Each number is 128 + 32 x the weight over its row's rms, rounded and kept within 0 to 255. Layers, rows and columns count from 0. Numbers have three digits each. The size before them is the row's rms in percent of the matrix's.

# layer 7 attention key, 128x128, rms 0.0563, rows 109-127, columns 0-127
105:126132102165124111250078115126137121125102108183115133196135084157130115055111109124173123106132126061094156159149154078107191114140098127126099113179076097130114123118154185119136106138107088146104163137122144172190137114153117088131089139121134118101137096046148146103111096137095124187135155087147157111042114130161143146144102109131120138200108130102118062129138165148132155130074
110:097106133113094102059151099133133123147149134137109112054150152116157162244126171148133103152156188143116086183130124191137146076121153154124176158128186139145161120117103109111145145127122137157105145153141108120107094111126108105127115143142138094104076159196143090138167164077155048129145121106083130171228156153138141109140062144133096137097137109105107176157116101095123068164118
117:146151054119127137227118116104131116150133120143126138202120139121126125022136119130163118087123111104102211144112146076114136098141069117111125122138093143134091122130099093144182097122091088119112139161168211142147105154140129088116129132108110149116140182056121105115158117135142122122141156078169120094017084120122109116140117126169104096213150147150132101161165135144126152132147
106:112088124185111136200073138177162153122139107131140146201121090140110086084125141107134089129130087064112136147106122073117137177115097126109100105132074145135169128113121132131096143177103105178151107131117226162132102176136141127105102122166097141118177130040140131156143118135108109086098152108101120105032094124145160166135084143079168134190113152082092073076145145133116154139122
107:130114124080069134070166186133141110179161117083138083063175123114157142190117095115099137167103135120145081142093131151118099123111188117166145119129163122158118147141142127103148135116165164097155102169121095118136103110154148129157172127080164110169095103252112137119128135105135164119144092157145120152230171123090118165141142129160124133046110098130152159174133120151108083074160
122:141099105090113074000170127119139149081150099121139129060153107090134139213074125120156130098143123127156136090083106182090121087146149188158142181077175161146131125133124109158145084104148159150085148132151091086056135170093124155142141158160110105112113136209132097106131157124177134130135134159095133118172138104149150113144128118142091107094164109115108156126149102103102103107106
116:102138191118087134051151157099082112122141141098076074090117126117104183231111116106142108158137166166157084147094121161154127106120145081166095114078172106113110123138136105101108099089149181103139150129145083127101146086100131174120147147110153107165067136217128167115124138099137137178150133130097123137199112148109115109124131151141087140113169120121164173119106099107123018097122
120:026077125134121158206063116148134136123116176138136147221123104138136102080143146093114126134157110081160126195091109132128102149147075149118142111149111151109126192155164141113139132145105121143143150075131222102135133166150084124101131130123121102101117097117144134117105163141105151143143096095143139131022109086107171139122120208114135140137117178159096105126114196139081160110113
112:107147156108150150041147155171141125182153163125097105077111113142140163218153093125115092137119153123134072109128098134072102104153158135142111140151164109137152113134164132151160165121096167111147135121161106174087131088125124197119201116146141137137062152196121154107093171152148118131156108174107149114247140157132086141103174140147109170049157138112165164134123159127149108136097
114:130157147191127162255080119116108101166114166157134089225114150096110106069138137141114126143101134136113150135129138118146122170093109124106112090132096165097156168133112142095111165178120067152165094130149191154137137144161142110138083175108100123142121122023141140148154119153110126144109133094149115135062103159112143163125126194118147102167103169126133070115107115126087141167143
117:106053132143117151000104118116140151120127138138138132100123077106127132249103135144090122139128156147097057146115136123103167132104152112173157097153144079057175135115124126136134160163126147097142154092112100096159140144181110167119125116134120139154143158205087112143129091150152107121130157128100151153189102131102140097146129094118115142103091174102069177148091154133112151140200
114:120135098072163093084165151088104106054108103090169192065109101123239156174125073115162143133118137105156119112106132113073115107124120173107141151133124091162120085136123092135135135129151143102131129168162038106097147111091131180140127119112133147158111082172152100091132146116131112113123116135167166121198146156125145133129153088119098133066162057184185187150096099122125128141145
117:118142138113102099075189177152094093130128109099128129085179121104111144230138154160091137133140104166136094126149124166140086143146170101134174137112188127131155102122126175126092132069135142121122121116082142059099162094120102084118146139111184132114110121230139100138102119097166114123118137168150121152173132069085120062120106038115120147057075186126136136112103153138157131152154
115:150143134154100126156097098107158128067146106125105153188157152131088072027163160166119137120163093096140144135172138107085123100110125166127197117123134191126115123097101148128104131126180106129145161108137177112133112179103108067123129153112088135125170090022131147152132135111102126150125149116127160125021130142105095146124129126114136132236149170134088089121177138130107109154166
109:102125103053152079125146068111127125147125136168107149113093121129132177168117150130109101087133148121209132107136177086152122107152147137143131153049188126144077127121151127148121072126175173166075160120219118084153138143144090162043131139093142112088095169170130135146126112094123109156148144129092141134166108094152138139123123136220125108119094172171125190167135137122058111114097
121:089142174174109163093108120159174084162123161097064114173152156093069146132157181155087137172117079131152149094114104158102061169178087098116104117163113137117134117138078175132116148118137127069144140177074173146102143119170136069143106080139124138149173135125115103142098145155120156088056124137082035087088154111071155108164109115095146093132109163177150118085107141137145117139110
111:131104137140106151195077106132151118181110108076107137165077114129124105129197156146099115177158123114107140154149124095105084165133096103147126102171074116114173141081103159086119096204102080127131123105111209188141123125181171147128087121117136121149129136028144115170125118162134089105109136133098141147068129099135106118170086116125185137157074186113080106126103180161107178167130
116:088093100119117142062169166113122162103160087122204154101118136098197081143116104111158079128134132090068080166092096218108151097116136163139161111182134126112156172118076120162081188081140162132134143160071105088080141147164068143154153105143109110087157116172120041108134133097147161147114152111120123144213144113158107123137151133140145149089120103096148159126115121150140121108155
116:139119152143144130109156105091126121107202123121097117109113119164159142185127170129077095154128157149145071092108144143143097129127174087142149137091169101114161134120127131107058183120068078123188143189091147155138160094127093095097138106043162139148133156208126092098106108097159090112143146116148144161168086083135067164137139122190114130085143175108174085101080142129130056099157